{
  "hidden_size": 128,
  "parallel_block": false,
  "optimizer": "muon_variant",
  "lr_mult_o": 1.5,
  "train_tokens": 121600000
}
Each number is 128 + 32 x the weight over its row's rms, rounded and kept within 0 to 255. Layers, rows and columns count from 0. Numbers have three digits each. The size before them is the row's rms in percent of the matrix's.

# q: layer 3 attention query, 128x128, rms 0.0663, rows 0-63, columns 64-95
# k: layer 3 attention key, 128x128, rms 0.0638, rows 0-63, columns 64-95
# v: layer 3 attention value, 128x128, rms 0.0705, rows 0-19, columns 64-95
# o: layer 3 attention output (transposed), 128x128, rms 0.072, rows 0-19, columns 64-95
q0 043:104119116146099106102166115101110149083156178215143062144145134070153135163164156096144129161163
k0 057:103102106152172143125159131123189119161139013071116108130137181112094102105126112132134157136095
q1 039:144164163080122124127127151163126173109108118154117090134140083110120125163164162114112159091177
k1 041:121144115145090093100184080162154146174133109104119129114115133183119130125091124024147124162114
q2 048:131171112123099142148072138165154111137120179105101205121118098168120107112123148161152118120199
k2 058:142130133094078114181125116122123125107134108155159161143130159109125181170081221108124122153054
q3 047:089123108078094085130168085120159150146134157149149128164178140085094085156149187105084161170101
k3 056:109092149123167155107159127130150129097130139170125155067147119155109170138122184130130144121142
q4 046:130123165082075114181087117127109119117122097074150134177105130148136135189132092145165131109105
k4 049:104114095120132138115162046127169103158138155180178139095155165115114053091174117137116180141223
q5 041:157148128108151129129099151174136149139168084145095073115126117117138166141131019162127087076163
k5 048:136136103136092175105093122128122100115176126110130162144084102140122082157090121090132140149181
q6 047:116140139154174171147068192169174092105140140093104153082096148195150160076125131160156073101156
k6 063:156151185094064123105087141145107102112121156161177162132116083164122147202099217166120145113144
q7 039:155166117061075111110081145139105172090118135074100161105120114122164158154098192124164185097150
k7 061:101168138141128103194079136143186107069143110126118090110114149172080156133143108137095097124151
q8 038:147120126143200118126105113114114187096150119174128039101171119108124123110154090112088133105070
k8 052:110104132118115144075160151166170133108127165147071191162095084115125117166096108121122108122119
q9 043:115179089132080103071196148111107141111133103155151125210168167097129055155131131085076130114130
k9 052:075101062182185141178117118151168124156189092092093112161108154153074148047115049182194103182137
q10 040:154163138153213138141101159131142110096122164093079103083126130127101151096109157191170150150132
k10 052:174158144106025150159136154147108137112125115151133183033103127171201124166105123164134119135073
q11 047:089138085098097132103174116116100159105112113183181140178111099092151119130113103146108118155115
k11 053:158054080124189116182144157142180112121167101144101065106151180100137092086138123137183138154120
q12 044:137154143140088128156102116178122127169133131130137119140118125160146165137115201115161127139120
k12 051:107062098126158163114162083104102150088132128135125148230158147105111082106149127069108121107161
q13 042:169085169123119154120127139136174118100105125127080097058121119130123157077100077164171093104066
k13 051:171159125123122092091137155128099081118067140112155157088094063144173170161105206114132185073187
q14 040:137113165122115076142182079110109174120123137233147085114136127081132101120137153099145142117094
k14 051:101125140118235159158118121155154137126139098122091108165123185096091095068202059109117132165156
q15 047:192131194087106144122084165197115093144130169116117194084139083182149209176116120184169114119154
k15 051:168168136154098139113164126103103109113126156195184139210144134085160116151128115100072157087139
q16 044:149062140103100131159130120065116088079121145155130141031118096129119096128124125080075146151026
k16 052:087136090152183096105125134091107137160135146156145093186170149128065114069112104167121141149081
q17 035:151072128155185119140149124114159154090109113101142137078091171158134104115118187105163108113133
k17 050:131124128111099147153088124123128176114122133150099178100092147129153201121114093145084186114144
q18 046:098108096117155101093141129106160134114122111103174152153125172115127123135113047164089120123164
k18 054:105095155100145144104063149098089173159131122127079111124130128059127115125129099106107102168156
q19 040:102093147147187134123081126124100172118158132195129070076142134144095124083158073117116122141135
k19 051:123144128141123141144135153153144087138112125130103116117085108114124080103062088105110120122103
q20 041:114223122140127124088126156187122116201139148116111224147102102140133135133155178148137141111188
k20 054:144155088114084072096131116124139125116161122167134204147152090141144124217063184110123117140101
q21 044:182044086142176118098156093095129132065160125160121035088140107097137111092107096125119127149045
k21 055:151124166127118124091142129140083174154147141098128130098123096130127094080168159093133101139094
q22 041:136114147075101114136088069119113154140143121184180082129165109109120063158144168095180181114175
k22 050:122111100177169144131203097101091131151136126120133206160136124076120085098165131115092133076138
q23 046:108092139161204172133077157136149090104153139123090084090135139156101155097126137227132121106100
k23 061:120233149134072127098160173144100114091129163088137155111101074170158156142096144119109122140090
q24 038:129102148084161146150119152154120163142140113109125107134129157108158168123141142126124112115194
k24 044:087112147198148142126110083065132152134051129095081152244097107134142118146096136015151169124047
q25 043:138170138140047149164126111134100123131132112139152156143105113131096148142098146097129130139160
k25 048:079101141105134078161176064110153148148155173214139135194126158093104084117174109124082157162104
q26 040:102174219057118128155070135140125157142127142145162198095135094143137123145094111000158189119045
k26 045:117080164126140101083077059079112109083085120192134092179150092114163121127181109071163098151082
q27 043:119169123108043106159120123143092128113089132173154187158092094144143116169097185142116130113211
k27 061:092085114060189097142165119086135134149132136167161137156145136076120091149145169063118109104122
q28 050:148166102145052121107087133153083105134147137098152183216122085141126106186122104121095153080204
k28 060:136074092131161042144134076121131093159105122151143117191139168040131073132164133147084175153113
q29 042:149088135096047148195143092111078113147131122133134149156169112128135067171076144168207151131112
k29 052:127068096136159152103203095137123159080131138135126106117150160109120118084150081122089136173114
q30 043:078138071153170130150114169160116122141121134103141107138102147113132097059120135129159160078096
k30 051:122096154071134136100126089086141163163127095098148209175086068126127143158077125107146117158111
q31 042:160106134132129133160151102125151118152122102110169129139145133102147121151161218132107138152080
k31 048:130118167128139108083139100131124133079169168146133126165121168115135131118122102136159173118053
q32 037:152156162087138105129061132179131159100107134134146102179149103095128135130113198136132170099161
k32 046:128123138113113185163130104180093133139126144108143153157097154135135153096137076065127089097146
q33 048:164190136068093126159075159123107105128156142125108186148141105147164111191148132075133124127137
k33 068:114108122143096107112161103123124097113091122184190110155142159070147142134128093142112151133075
q34 040:144144158135130129121089125158181072150142124177160142136123152137158177148104125054113162099165
k34 060:097144162113096080098108101086115170147118172121126183221121104080140065149151158100121101157112
q35 040:146135128123225116069113176145163152153138113118139062098109128155128169106179100140167098122187
k35 060:162160143117073133161108182148087077134127117125160211108105070195131124188096138059177148106201
q36 044:085113095127186135123084084082127163084132126142143039116134123098068145100127131128098105119194
k36 051:144144105152140157123133175161130140173120121095085067085098113161141163099120080194159133102080
q37 041:119102084187234107137181136157164187163138149150136074141132160120116144091171085105152115144109
k37 049:171188167138130173120131195116113091159166133050110139063104075153109175134055151216148133122108
q38 037:142148135164131180089103123107131125171127114055126144071146128155081165079088214131134142157100
k38 058:125181091138157153151135167121145060101113118110147057097130119159137144138170118160097119107177
q39 034:088171146081085119162164137116122136119100165078148175119118097134125052137118098120101111138135
k39 049:141094071132157153084126083086155119133136089134129092097143135148143143163105170134125152096189
q40 042:078105085167205146093131118194164179158138112136119120084137142123121102089137104099149125096077
k40 052:178144131142131174134117221167125152087112145126087182072118116185120184135063162115146107136095
q41 042:139172103094067160122180105169091158075139117134137158157117091172140160154113089146149143103188
k41 046:132093151100115134181181068180159107130116052180165059154133179056113078121137122091118141145107
q42 044:130160111123096104148155112131079168118130106218159143181159115097118092168134157100143163085092
k42 063:094069092111195127103144077112123102177099132124130107201142201081138119110139055070142140137206
q43 039:153093102152176140159114157119155161173137103142095068152092133125089130145119061181075097111152
k43 043:138131151114082090165161097083140070134082154149152116114133153164152174099104180159103133213060
q44 038:146128173073120093146096113103099089089110156222138127177157102078144101169160137093096183142096
k44 048:109068091147160124112168112087144184139112107136173111132153163169120078104131085137092156109063
q45 048:100091142183151124113201104105145174117116167190139122193110144142121044125151063161082125133159
k45 055:143144107153202174119100186105162178144121109113118074067156121126129171102118156137106114138062
q46 046:098148099146110115129115087094102166181128119199136111214146111111123037148120144118125149112093
k46 046:115132114110229098113090159191132111118138099160132114144126218141107102091164147104106106151099
q47 046:110180137126042096111121064145156122108106130186160139195097160124136136159129119122142149165170
k47 054:100097100086172126133196088106128168143114115094128141167160172088118073137188163126161120130200
q48 040:151137152192113102150080123124144057139100121143124125151134095158155157122163150123074126155118
k48 049:097177088142130122126135173119089139132121188122148148184144189101127067154109165095148123145077
q49 037:180093163149207135116114145154157112068110098128095062115064113143123175084133206119159121158174
k49 049:184132125153072106135074161124079143119159147089138135126166137143106113134091170119104112119046
q50 042:187142118064046149130167104161146112100136148114123151148114091117132171134095134141114103126185
k50 054:116121122142154140131225113132080198125118105145166096186131144083109128137103134104116139105093
q51 034:119100218113150123142174123125155125165142079122097092161141097092128213080150097157166104165128
k51 048:128150100090108128130108158109147069150131104133104228113116123138161101152151144133186178167147
q52 042:086126036112165095178133085110139202113165076140116039174134133056132117093136147093117076117124
k52 041:116151137156097153039161131093186139127084098122102180102112163132128170090117113191191121108122
q53 041:162119191091128117133124138178135094060167163080081151090148113168141148168135157100155171199069
k53 050:155121111116102138127133114139076099165068106170094105168183170122119126132118109062107124092081
q54 046:146150188095093167152132192135096182115125147145136184105108076164155130134067150076169142154132
k54 061:125081143134086087143129092111139079121124132183171112175165144091168124168159160100061178137067
q55 040:161167127191208139121102152135150087158147100126127100179142148172168143102138111156181164147128
k55 045:109118094086111118110098107171078158124087154096117155113090122123078108131082150178161106159075
q56 040:152171147144128144097139106085101095104134115129146129114134061127158173153110145068115177121092
k56 050:127143090082120117111205113093153157155123129153157093123145148128111089178117117126088131160155
q57 044:145156156152142143092085137145115119165095126087124147144098123144121136049133123138153136118142
k57 049:115106153102096125155124081160144118104144140115177152159168111083128100201148118117194134104164
q58 040:106121112103146047160130099100107128123133116188158125140152165062124102145150178037164162114069
k58 053:107092120134169087095178127167142158157125117091105114161137149117126145084180044127175162124164
q59 042:138145139106139146169114139196173117137123173119109145068103097193169107116144138106144130086158
k59 051:158137125119104103116164095125103088174126089174149103230159136118134062156101138090127155114223
q60 036:092158165084044124116176131110123187140157164088151148140126071178145157121106188111119155119066
k60 057:139107161134192077169141095117137110140135096171150072104139169132122163134145097111139180118144
q61 037:136135101122198132180124171134119120072095157098088109070115136119127148103104167127155133116145
k61 046:132126195138017140075168130123154127096149142132180139158130118145128134078078077187134103145139
q62 036:114103176135137097124165118120111207130095157243127037108166123073128059154166120154120141115176
k62 050:089129150116111128116139142143155137148123092166121152132124130114103058133147043105129058127091
q63 046:144153152101070104088129100141147195110148156153149157099125073121116188196095210093104102146157
k63 056:133108069174181133104122107132109095157091132201170083196137190079124056134161106108133150062130
v0 096:134146155162071152163102124115133076133138125140224121145165126143130107167145149159119183113133
o0 099:106169084097115080124138077138078103116111152206140151246148143121167103134107106099093207119116
v1 109:175155173105040145166155129101103139077168114164101092084096109196171144119116116090134166066158
o1 103:098163117157098123085112109141152123130105149133141173151125133138141148182150160123057159144139
v2 096:087159096106157116050152133086125143080092119186125104132188132084101093100141131122157108179186
o2 102:137098091164192135136152122107147125150154112139166152121124204097115138102138091157113091079159
v3 094:160106098099148171076191132151145163129128162082180147138065117186140110100184107108033071104108
o3 113:122142055186190123150037120122125168156107155135109088178100155103087174094125173115160200164133
v4 123:119159093132076092099135091151117104129109145216175119159137092101148093200084165136088150117139
o4 101:124064149122110135108185054050104127133169133215150095151138111089110122133104108115061140173092
v5 101:139125050174203069083131080167116128208149121098108051144129126116095137124172119127068143170151
o5 098:125109168113199152167072142113126179136085134152081088098121156142125081112152136144132118114116
v6 090:199174139100085170136192118154099107108158136128173169144153104125103128188062130109112124146096
o6 091:104125101067103094112106126130158147102096126102148160096074131073124103102152185059162159184136
v7 129:107156110140105062108159179121145118101133201177172074168118160085141037164108115117088127099144
o7 117:144105068201167083100184074172105135148090049185152120182125148105080113139179181080104141120053
v8 133:123131081133128109137113107143132123155160140232129095200164114099099068193171130078098133119161
o8 101:137112168109081104088161116122131188083110170156144139110145143117134140116132109142145161133130
v9 108:133066166056154072036115146116143156095094127152160166146188153086143097098158165128130155091111
o9 109:186105088150120099126136076163090092111112098136155114156087148127134155179182061119147069119152
v10 105:125147096125134181114149107090116120119093136051136132046068172117106130051149129168132138179122
o10 109:123137120141093161142087132144120137118112120139088121187098130158079111096143121105129149083165
v11 090:106139101089089183157143089144098123138095130100138126177114106073094089113096103125117097115136
o11 098:111095121098127128133161169107167121148128154104120132082125124154110170105127198140096141190105
v12 104:110146092183126072079161139050119130159129139107132150180138131077162138079118087146127089147101
o12 102:158062117089188121133079123176115136116073125069144111095116138136102091082187166082089143179089
v13 098:106113079119178092080123188102122129163096162118136148166155088095111134125172093116044112122079
o13 093:179104127131180102102132153133135122113177115124152046130107172103134148081087164125161089115128
v14 097:121152086201147171160149075175152143099132187113123103156080123155143166121113133153170205162165
o14 111:129129184090086134172162144137143185156111154147118162011142139125137121144119102103088135095102
v15 119:115089042173190116120115099117142110160161129166103132121130177089145113106160127131129081140168
o15 117:106091168129150164097110110113156110080091115123144085045142142155072126108072112148095122122082
v16 103:098101148174148159096201108098107160101131129133143120127151120113146064073155090163160162089153
o16 103:064125110156196109152085132103133079167111118160128126126145178091055177168141114095097072155150
v17 111:101133128116167154093088163043140132133127118043105172091132136164126128057099166158073074147062
o17 095:131104083131153147142149178123106139126135140108107073141088043144125141088122135168137134117147
v18 099:155126124124141114131127104149152169115112116152130085169128135117113049170159109111144126139133
o18 102:134166119111143072142176103130142100148088115187143085109152130112144143186128149117117185074066
v19 108:107161156148080179134167155109116119104151131100118140107121119126164131080090118129122144190161
o19 101:207105156135102113172038162102119111157129095154136123100113136154091213157127172148160154108133